Weights of a small transformer language model.
Size: 10 layers, 4 heads of 64, MLP 1024 GELU, vocabulary 12979, 14.6M parameters.
Architecture: LayerNorm before each block, no biases in attention or MLP, capped logits.
Each number is 500 + 40 x the weight over its row's rms, rounded and kept within 0 to 999. Layers, rows and columns count from 0. Numbers have three digits each. The size before them is the row's rms in percent of the matrix's.

# down: layer 7 MLP down (transposed), 1024x256, rms 0.176, rows 184-203, columns 192-255
# up: layer 7 MLP up, 1024x256, rms 0.156, rows 185-204, columns 192-255
down184 102:492471496535460484511503551490534541492502490574481583527483384487491525491501500498514459513489492535495489586554460523599534507525538505475497533488515560537506475443450479489512547486574550
up185 102:456534452522480451472573557440576485411531516413525447479531502520502539523547512504505478529522574506529517500493458546432467509528498485511510520521507540496476459488539489536503468487555452
down185 095:483497471438510493490495553510524528428544483516535435522493501502426447469523581498443488488450547454453495504468460549448474507507559495580520544446480465496500439499525502548496441488480525
up186 096:472479524519534519499472447494474514493489499502463493545506544578511510454504530519445482510455510486470496488526544432480444504504519421490511548475485470596443468481420500401508538526444520
down186 095:482548520505453504514503529484522568452509438527504478559514516511498522499488452546497525523594503575494476504518485465492490591472426504524444498475496549561543454473464563479500480567429579
up187 106:514466519489508472537451460564557435437520431515514537454516472509524559440521517541599520459451476501518513526525466498512508504535536457531534477491536438511500543479517530462485443482515571
down187 098:500543498584456514548551475503480465504519543529451480514431480593584498580512491452576454536504490469555456455582448461489465558459482491437530569492501467503524541559542462479510554501530472
up188 125:500497486494560553496496504460512583491475518465435396531495517524505465498452545468500472469566542493516462466468500509554545488449432478513450499565482487499536520462529549440532503491489537
down188 097:466503444472513525437448512503506490472551524414450525521426483448471412507482494535459443559538528478548478420561495516558510535496467524476506510483472525541446517520529486515499521498467545
up189 097:482464490547455525534472542527444549483559462533528438538520509509443532482489420439444489478473527505529521568485446479441513553565514525515485518445478508504442437550541466508485534552567509
down189 102:513464531486512586461490521493498445453545492508474495495506494502487482525460468562426544538507457519470408517529502460489478481513489516500473507529560505462499495473523506480459572479471541
up190 102:457516509558554476497528517484476471525471476492542482469480507503398478547493450531479498548496466574494506434533533426515495501499502491500490509431458533448479482501520524533451529594485474
down190 096:550469446571477510551517513492435456512478484545581514507473513488555494476475466566459507460492498469512484518456492558523474506442510559515578477519479555542513519481512475519443515473479526
up191 105:463507517521546525580577453490532456460529415543510516414541508591487540480510456427511498543592513483453490488556511509495540484539516517549575505480501508462572489506500520472516453532465533
down191 098:540497472498403491510540447464543474469443538539393504512474485537449445502488471517478493576474552567456532464521438480429502530503486550521505519527534456468543457509520550524458578557490547
up192 095:504590536524469487490493452471500436466554576450452466441494512442485481529494538517530467449534503551562511547476543484486561486522463513507447517488550526461554444531536498482561492494573364
down192 100:464440487582533480430480479537473465471545469440505496519543471508477505523472462563460609570528455520466522435467507487514541515473559450453575484522521529532447562516470524481470511495515576
up193 101:472471526447518432458423536437534532528522468479547514487473530502483606531500486490462496464472429517478446525426490466512517491540538521455469454527489549510533410442484545435567488518502517
down193 089:513486494482533470488536499412456487519437476448458530473512561518540537505445423463510547506575519543510415461435485442446514466506465543495513564486464548444471443530482512487503393456490394
up194 106:461480484462528497507509496545474595500474472503471557542472438626503501525489467552564537466500471460500562436511462503523511472603517466531527521500559398531490484454498525498434536562473521
down194 097:467417439543378488480547442541484498537478547515501494514467490520491574445473558435545476533495530469503511515464529460567513493546476499410506501544517503507473523545530493560551483541524543
up195 100:440480500572534494475461470450592515495561480585479532512440518435438503418518482508479516524467500461517516473486405530510529469493509533512538478440508480518493501577495529468470497491528513
down195 094:505456557560549540487439457479546463468508447455457543478564499572485581480529560418517458511553493444484484494489455539456449458486554496526472522532523459468523492525498466529627499482471556
up196 101:508555534529480520497506490507490556540537484515503447486474446520470552434478487508530469516500522516491457575500434458469495524449475482551486510450449458485520462525568546546512518515481478
down196 102:525451458450433529425472473479567602519508495481539520483514520548513476531460506547535435561455500430465548532492458598465476528477505486560471485491473507489594497569484449566523563495441562
up197 101:395490546491467561521444443521430539527570519450495496523477501507498476489529523475486492495523437507528499479463556469539491480474551531560531568500445528526515430456448515434505468523539495
down197 103:495438494447442402455532525519512435478493549454530432452409499512521515428555480611466468493523464439503550531481513498505564475556556408549500474451513486552540457504512518511467500478484528
up198 124:539459450465455480500530458547488537453514530461461505465476456579477446525519543502525422435509510491491530534499469520464479421551486499538527451535528432492545502454550557427491501508523507
down198 098:499501405499542505457483504505521503436464475584533472499489532409569465494513430474550464502443529499456524493497538577450523434457521542512567511548526462472440468482610504550495477484506492
up199 105:516472522436540444500491397454521509517502573525509460454400483497526510507488543509514455513470464513644495563541528520537538524443505475472550466483438515550577614527548446532567569510432553
down199 104:524517491544559482473548518446491453515539577527522477401612492546436485584537519536449470486481531531503492461420451514551501434529467510500509540448484515513556431547539527488586553512515513
up200 105:525462510475510561491441496515514488499499478537422456476476497503531526581512555476522446508562389531516516462526459404532502483456467543538548523503476519417505552529526432464528510520537535
down200 095:519438468541492450532428517480496525543476590371478473459477501486475453596549517557481477546516502481510537513453473465518572487428525484460466492499520517465514501472478465511507491485491503
up201 098:424472464520554490547441426483445537511423488480474498478519457484526503553545435502458479476509551517470492463511500498516442471466471477522472563474411543524483486550526548478588471523544484
down201 097:433471461535438550516461519502462511465492494501544447518518563522513482519512492480550452522529544503468518526423499548464505529532529472466545503479505485426552588527540519491493572457581489
up202 103:458511555536537541445561489509488499537484556509508502541497468508471518527532410476538489519555447489528575455494571513459496522505474498513439471522443502454440544513505580535543481461481458
down202 090:470486475507502467482422529386518522527436552506503514468498427498533550464449421524435489517572490532503495498528508482484462459574509499508499526449536522567450493523490502527534428533453473
up203 094:490496520426532452461533465502498520521495420463554568489534488515581496508444465575503452517587454451514513473488509485514443523541501536493477499456510478496510490566551495521521505510488495
down203 092:528463504529450494458493435565480530435460503509509469494539497546370510493506531435514524481464523520531500473513526568493517524508543510565509494510453516492515534524395510464587506459508519
up204 101:537441521518440497495489417466547459466489443485509520493464492487465540523488495481519530533522420493559526592477506559543508537494456595488523517588484545529460519506515530589404490523423523